config = dict(
    num_hidden_layers=10,
    hidden_size=192,
    num_attention_heads=2,
    num_key_value_heads=2,
    head_dim=96,
    intermediate_size=384,
    vocab_size=1024,
    hidden_act='tanh_gelu',
    norm='layernorm',
    norm_place='pre',
    norm_eps=1e-05,
    positions='learned',
    qk_norm=False,
    attn_scale=0.102,
    bias='all',
    tie_word_embeddings=True,
    parallel_block=False,
    init='normal',
    init_std_qkv=0.0341,
    init_std_o=0.00763,
    init_std_up=0.0341,
    init_std_down=0.0054,
    init_out_by_depth=True,
    optimizer='muon_variant',
    learning_rate=0.00175,
    lr_mult_o=1.5,
    lr_mult_down=1.5,
    beta1=0.95,
    lr_head=0.0074,
    max_grad_norm=0.5,
    warmup_steps=200,
    schedule='wsd',
    decay_fraction=0.56,
    decay_shape='sqrt',
    final_lr_fraction=0.0,
    batch_tokens=16384,
    max_seq_len=256,
    doc_mask=True,
    z_loss=0.0001,
    train_tokens=106200000,
    max_steps=6482,
    dataset='wikipedia_en',
)
Each number is 50 + 10 x the weight over its row's rms, rounded and kept within 0 to 99. Layers, rows and columns count from 0. The size before them is the row's rms in percent of the matrix's.

# o: layer 7 attention output (transposed), 192x192, rms 0.107, rows 100-116, columns 96-191
# v: layer 7 attention value, 192x192, rms 0.0826, rows 101-116, columns 96-191
o100 102:64 36 59 56 54 39 44 45 55 50 42 48 71 35 54 40 56 54 41 56 60 34 60 45 50 54 37 44 35 51 44 48 42 55 65 33 51 45 43 53 32 57 39 47 67 57 40 36 46 74 51 35 35 44 73 43 61 51 49 70 47 68 49 44 37 52 45 49 67 36 46 47 60 46 63 31 50 47 84 62 49 28 44 36 53 46 62 59 47 44 55 52 49 47 50 51
v101 101:51 41 32 43 40 54 65 48 46 61 53 52 28 70 30 36 42 49 50 51 49 73 59 52 42 57 44 47 55 61 49 68 53 37 43 61 34 51 37 52 37 40 34 33 45 49 59 79 76 43 58 55 47 57 59 26 42 55 40 54 59 40 48 52 62 63 63 48 47 63 56 52 49 46 46 70 37 49 39 53 36 59 61 46 53 40 62 50 53 45 66 44 60 37 61 40
o101 104:50 64 40 49 51 49 36 45 47 49 60 61 43 50 66 45 58 52 41 24 63 37 64 46 46 50 54 47 72 46 58 33 38 54 56 56 59 56 51 41 57 50 56 54 48 66 39 43 49 63 40 44 45 45 62 50 60 55 76 39 57 51 62 53 55 45 60 47 55 54 24 49 63 53 59 42 69 54 54 50 72 35 47 37 47 63 51 44 46 50 54 64 57 60 30 54
v102 100:52 48 60 48 54 66 35 65 56 32 69 56 47 51 54 37 25 47 49 47 60 57 52 56 43 54 44 50 40 38 66 40 47 64 51 37 60 26 44 52 59 58 50 58 42 38 37 52 57 49 39 54 43 38 35 54 64 45 68 43 54 70 51 50 51 49 63 27 52 55 36 56 59 53 44 45 50 52 59 56 38 74 53 58 37 36 70 47 49 22 57 59 52 45 57 58
o102 104:61 52 40 46 34 46 37 61 59 51 40 51 60 60 40 56 75 54 54 46 52 53 44 53 51 56 66 50 44 50 44 45 64 40 72 50 59 70 52 41 36 44 47 45 65 68 73 51 52 38 48 39 52 64 59 48 44 47 49 54 53 43 60 44 48 61 35 62 61 50 47 47 34 43 53 56 46 51 60 51 62 51 52 48 61 59 35 54 59 70 53 57 52 47 55 51
v103 090:48 40 30 50 50 38 55 40 64 66 65 30 46 45 39 47 38 55 60 28 49 61 53 50 45 55 55 49 59 48 70 62 49 45 69 56 55 45 58 54 53 45 55 71 41 32 54 52 40 65 64 31 40 62 54 34 40 40 40 62 54 56 41 41 63 54 67 26 68 61 41 44 57 59 33 49 55 52 59 50 56 60 58 42 49 47 38 58 56 48 50 70 43 79 68 47
o103 089:51 46 59 42 56 65 46 38 42 37 48 73 53 32 32 42 52 52 58 57 61 47 55 46 44 41 42 51 39 42 40 46 52 36 50 65 48 58 57 38 46 50 42 27 57 60 44 41 43 35 43 55 60 43 37 54 52 59 68 33 46 55 69 45 59 27 25 66 42 58 48 53 46 51 39 27 49 49 33 46 43 54 49 51 53 48 54 48 55 53 70 48 61 25 60 55
v104 105:60 52 65 46 48 69 62 50 58 44 44 47 52 43 27 39 45 66 41 57 56 38 59 40 44 47 48 21 59 45 55 52 51 63 70 30 57 40 54 59 48 54 47 33 53 39 67 49 45 47 55 61 56 47 56 43 52 50 42 38 50 48 45 59 32 74 41 32 46 58 44 39 53 45 32 57 49 58 59 46 60 50 55 49 54 48 55 47 57 61 70 68 45 46 23 42
o104 107:41 53 33 55 58 54 49 49 47 42 63 42 33 60 67 61 50 49 56 48 44 63 48 54 55 52 45 42 50 55 52 41 42 65 33 63 37 61 39 55 41 67 77 59 50 61 56 53 39 32 50 38 55 42 51 45 48 47 64 43 59 36 42 37 63 26 45 61 36 45 41 43 55 54 76 62 49 42 29 47 37 57 53 52 51 65 58 49 63 42 41 26 55 58 65 56
v105 104:49 49 41 50 55 53 43 55 52 46 45 48 47 57 49 74 47 37 40 46 53 50 51 47 49 50 40 58 38 56 70 48 59 51 53 56 59 38 60 48 42 46 56 54 47 51 47 46 53 53 36 36 70 53 61 57 67 52 57 54 50 75 66 47 50 74 62 39 54 46 59 59 64 31 52 65 45 47 55 59 51 43 48 62 52 62 41 54 53 69 68 54 55 61 46 34
o105 104:49 50 51 53 54 46 33 38 72 29 32 51 51 58 55 31 51 59 53 50 55 45 52 49 39 46 56 46 51 41 37 57 48 54 36 52 45 64 44 37 54 61 55 41 61 43 47 35 55 38 53 49 32 63 56 44 38 46 47 43 44 37 57 55 42 27 47 75 68 49 46 67 50 78 43 37 39 53 51 28 52 62 59 56 53 41 62 48 55 46 36 47 42 45 60 51
v106 103:36 40 49 47 35 40 41 53 56 37 44 40 52 54 55 47 47 46 61 54 55 44 66 60 48 53 69 49 49 42 35 57 39 22 36 54 61 55 63 62 63 35 60 41 41 48 51 50 45 55 79 65 42 61 52 44 32 35 42 60 41 57 49 55 55 61 57 63 44 41 66 55 43 37 45 52 54 47 42 48 64 52 34 57 37 74 51 52 60 51 44 67 66 41 55 52
o106 102:73 53 56 51 56 60 52 39 52 53 55 64 51 34 61 48 42 53 45 40 53 38 45 42 38 59 38 48 55 54 44 39 46 73 56 66 58 29 51 45 48 63 50 64 47 38 53 58 41 40 41 49 50 26 41 40 55 57 52 43 56 42 55 36 57 53 65 48 53 59 62 42 46 45 61 41 42 59 58 37 33 53 53 33 52 30 40 43 41 55 58 58 48 21 50 48
v107 103:55 52 49 42 53 41 56 46 55 69 43 58 51 37 36 53 41 37 56 48 54 48 61 63 68 59 57 44 55 61 46 34 45 34 66 50 51 64 36 48 52 55 51 47 51 47 34 78 73 66 45 60 35 42 50 69 65 52 52 49 56 34 48 52 79 53 58 52 39 57 43 59 28 44 66 47 78 46 37 48 63 42 49 51 38 42 71 40 50 54 50 47 46 56 52 49
o107 102:48 46 54 40 54 55 40 40 55 54 36 48 57 56 60 50 53 67 51 48 46 55 48 42 41 51 50 54 55 58 42 52 59 52 61 52 57 39 67 52 64 47 50 42 44 45 64 18 40 37 66 46 71 59 58 40 47 56 62 48 56 42 52 64 43 47 51 46 46 50 58 42 66 53 40 64 54 47 59 56 56 51 52 41 64 47 42 67 38 62 47 44 45 34 40 47
v108 091:48 40 61 53 48 62 52 39 40 67 29 51 47 42 33 44 54 50 31 38 52 43 51 58 30 62 56 48 55 46 57 38 49 50 19 47 46 35 65 58 56 52 46 60 71 49 46 62 48 57 45 57 42 56 33 56 38 54 66 50 30 50 51 60 56 48 39 51 45 51 61 47 54 58 45 47 61 48 58 63 55 51 48 51 42 65 70 46 38 44 31 62 45 65 56 49
o108 095:49 38 50 47 56 52 43 47 53 31 51 50 47 55 47 45 34 51 68 47 68 54 58 35 67 60 35 55 57 47 47 65 52 37 61 48 57 46 38 51 44 47 41 63 47 57 55 43 60 39 55 52 42 55 55 57 49 44 33 29 58 46 44 45 40 42 66 58 49 56 29 59 37 44 53 50 44 58 34 47 64 49 55 52 67 28 45 32 41 57 43 48 41 32 46 50
v109 098:35 51 61 56 45 58 49 48 49 72 61 37 50 53 43 55 52 54 49 66 61 42 55 45 58 59 52 29 49 64 57 55 74 46 46 52 59 40 35 65 37 54 43 62 37 54 52 33 60 57 50 36 51 50 48 50 33 30 58 45 51 44 52 49 55 47 47 27 54 61 48 53 67 42 57 57 48 41 28 45 38 50 48 46 57 41 27 57 27 58 37 53 46 42 31 39
o109 103:37 63 41 37 43 50 51 56 42 34 46 62 70 60 53 42 43 37 46 39 46 57 46 78 48 58 40 60 54 45 47 56 27 57 45 63 31 63 58 29 58 16 58 65 61 33 50 65 48 50 49 60 45 44 50 50 62 60 44 59 47 50 43 56 53 47 57 61 45 48 49 58 38 53 52 40 51 59 55 47 70 62 50 53 37 52 55 45 73 50 48 43 43 58 59 45
v110 101:65 64 39 42 48 60 50 39 40 59 61 45 57 47 39 38 38 39 47 28 66 44 48 50 46 44 42 46 44 53 50 46 43 36 49 82 33 59 52 66 53 45 53 23 46 63 50 33 59 47 46 46 45 49 52 45 57 60 72 45 52 50 43 53 60 40 50 51 41 67 60 17 58 68 42 44 61 54 69 57 68 62 61 28 60 66 57 44 52 56 65 44 58 42 55 66
o110 103:44 42 44 35 69 46 45 66 52 42 46 54 35 30 63 62 71 49 57 65 50 42 49 53 49 57 59 48 72 49 60 52 53 28 59 36 54 44 46 48 68 53 47 61 50 48 51 60 56 49 63 62 54 39 54 50 52 51 40 51 55 54 60 52 41 54 57 53 64 49 31 70 53 47 54 51 52 37 34 52 32 55 49 71 34 39 52 46 52 55 38 57 43 59 56 33
v111 099:58 45 45 55 61 46 38 66 56 56 45 46 48 51 45 46 29 54 46 55 59 45 66 57 47 34 48 43 48 56 43 51 40 42 47 48 54 45 47 56 42 40 58 44 48 72 69 41 38 56 58 57 49 41 46 63 41 90 55 49 45 56 38 43 55 35 49 68 75 28 42 59 47 63 42 60 44 44 52 57 36 61 41 55 52 45 45 53 44 48 52 38 56 26 50 32
o111 103:54 59 66 48 44 58 64 61 43 54 56 61 40 43 72 49 66 44 50 30 46 57 50 41 44 54 64 50 60 64 45 35 50 40 61 26 44 57 47 49 49 53 58 66 62 47 34 52 61 49 47 40 53 46 34 36 50 30 43 52 53 43 54 63 42 55 53 47 39 46 67 61 45 36 32 53 51 50 65 38 58 55 40 41 51 64 56 29 50 34 55 48 50 77 58 67
v112 097:76 66 55 48 44 62 31 35 41 38 44 56 55 49 55 61 32 60 57 45 44 40 72 55 46 40 50 62 42 65 43 62 66 49 65 48 50 62 50 33 55 54 68 49 58 45 46 71 48 53 55 44 47 53 52 62 60 59 32 64 60 49 47 30 68 37 46 49 46 63 47 50 39 65 28 53 48 48 61 57 83 52 60 56 70 52 57 46 47 45 60 38 44 48 42 45
o112 094:24 30 43 60 53 43 54 60 55 74 52 40 51 40 31 36 64 52 38 35 45 44 43 47 72 57 49 44 65 33 46 43 50 44 50 50 44 35 47 53 66 40 36 49 49 54 60 34 45 30 60 58 42 44 62 37 56 52 53 48 55 54 35 52 40 43 45 58 52 50 53 50 48 41 38 49 45 50 38 36 37 40 37 64 41 45 41 56 39 59 71 58 47 49 54 56
v113 100:52 72 47 65 56 62 53 56 51 35 76 72 54 56 54 55 56 44 49 54 40 57 59 63 35 51 63 66 73 36 42 56 42 42 44 50 37 67 42 44 41 40 41 57 42 56 46 29 46 64 61 61 42 51 47 30 61 51 41 66 54 55 56 43 49 39 39 51 57 57 46 67 47 44 35 62 43 36 51 41 42 54 56 59 69 68 46 47 23 56 57 39 53 36 54 32
o113 103:54 31 57 35 49 34 52 39 43 57 44 35 57 37 48 56 39 51 56 38 37 45 51 38 69 53 45 36 43 52 59 57 35 48 62 47 53 45 56 43 63 30 37 34 53 60 60 60 54 51 46 42 50 57 63 41 45 39 43 50 48 61 56 54 48 49 71 38 52 62 51 66 57 37 55 55 51 74 53 42 37 57 42 58 34 43 57 58 67 40 53 62 47 60 39 61
v114 103:58 54 39 38 71 56 61 47 37 63 43 20 49 52 43 67 43 50 47 41 32 38 39 49 49 48 48 37 40 53 59 32 56 59 72 44 58 55 52 57 43 57 47 43 49 51 62 51 38 40 52 31 63 57 51 55 65 32 22 55 63 49 47 59 21 49 38 76 60 48 46 51 53 37 46 51 70 54 44 45 47 59 52 72 54 47 67 44 44 41 65 53 39 56 45 44
o114 099:37 54 43 63 41 53 56 48 54 55 54 57 53 49 60 43 51 59 48 48 52 48 53 53 48 61 52 51 53 50 57 62 66 65 25 46 47 65 54 66 48 65 39 47 55 33 36 52 45 60 56 74 33 47 64 52 47 43 53 51 31 47 47 45 51 50 37 48 57 41 49 62 47 59 56 35 26 41 56 51 60 45 58 32 45 50 50 57 60 57 33 44 51 42 36 31
v115 101:49 60 35 53 54 41 49 44 30 62 66 56 40 44 57 56 62 49 46 31 44 54 39 44 51 35 36 55 48 44 51 53 49 48 46 48 42 69 40 45 58 60 64 56 37 32 45 50 46 55 47 49 54 55 60 47 63 38 54 44 44 50 52 61 40 61 53 50 42 53 61 44 62 48 76 53 38 75 47 41 56 60 42 54 45 42 42 36 26 46 43 54 46 33 51 54
o115 103:42 30 48 34 49 39 30 41 54 46 31 61 55 48 43 38 41 40 65 57 60 43 40 50 47 50 51 46 71 39 40 59 50 49 58 53 57 40 54 47 45 49 64 44 60 49 53 49 44 44 57 51 47 33 45 51 52 54 39 65 72 52 61 54 54 58 50 52 50 50 31 59 48 50 46 58 60 37 55 55 53 41 55 55 54 66 63 60 65 48 60 51 77 50 63 25
v116 089:49 58 54 54 41 58 49 57 52 56 65 55 42 25 44 53 41 65 42 50 47 52 47 55 55 52 49 59 55 57 70 62 39 55 46 53 44 49 50 47 38 50 30 39 48 66 50 55 36 59 48 55 50 53 48 42 56 60 45 48 43 53 33 53 40 45 46 59 59 51 47 65 38 45 57 39 37 55 61 51 75 48 40 34 48 63 38 43 47 31 65 47 53 45 62 41
o116 095:54 57 45 59 68 46 50 65 57 45 51 45 53 65 56 40 61 32 39 52 34 51 46 48 39 38 51 48 63 33 39 43 56 43 52 42 56 51 49 50 47 44 63 52 51 58 57 69 57 48 35 34 52 60 51 51 38 45 55 56 66 41 58 46 67 53 64 48 38 30 39 48 55 50 54 55 67 39 56 53 49 52 49 69 55 48 52 57 42 61 49 65 59 67 47 47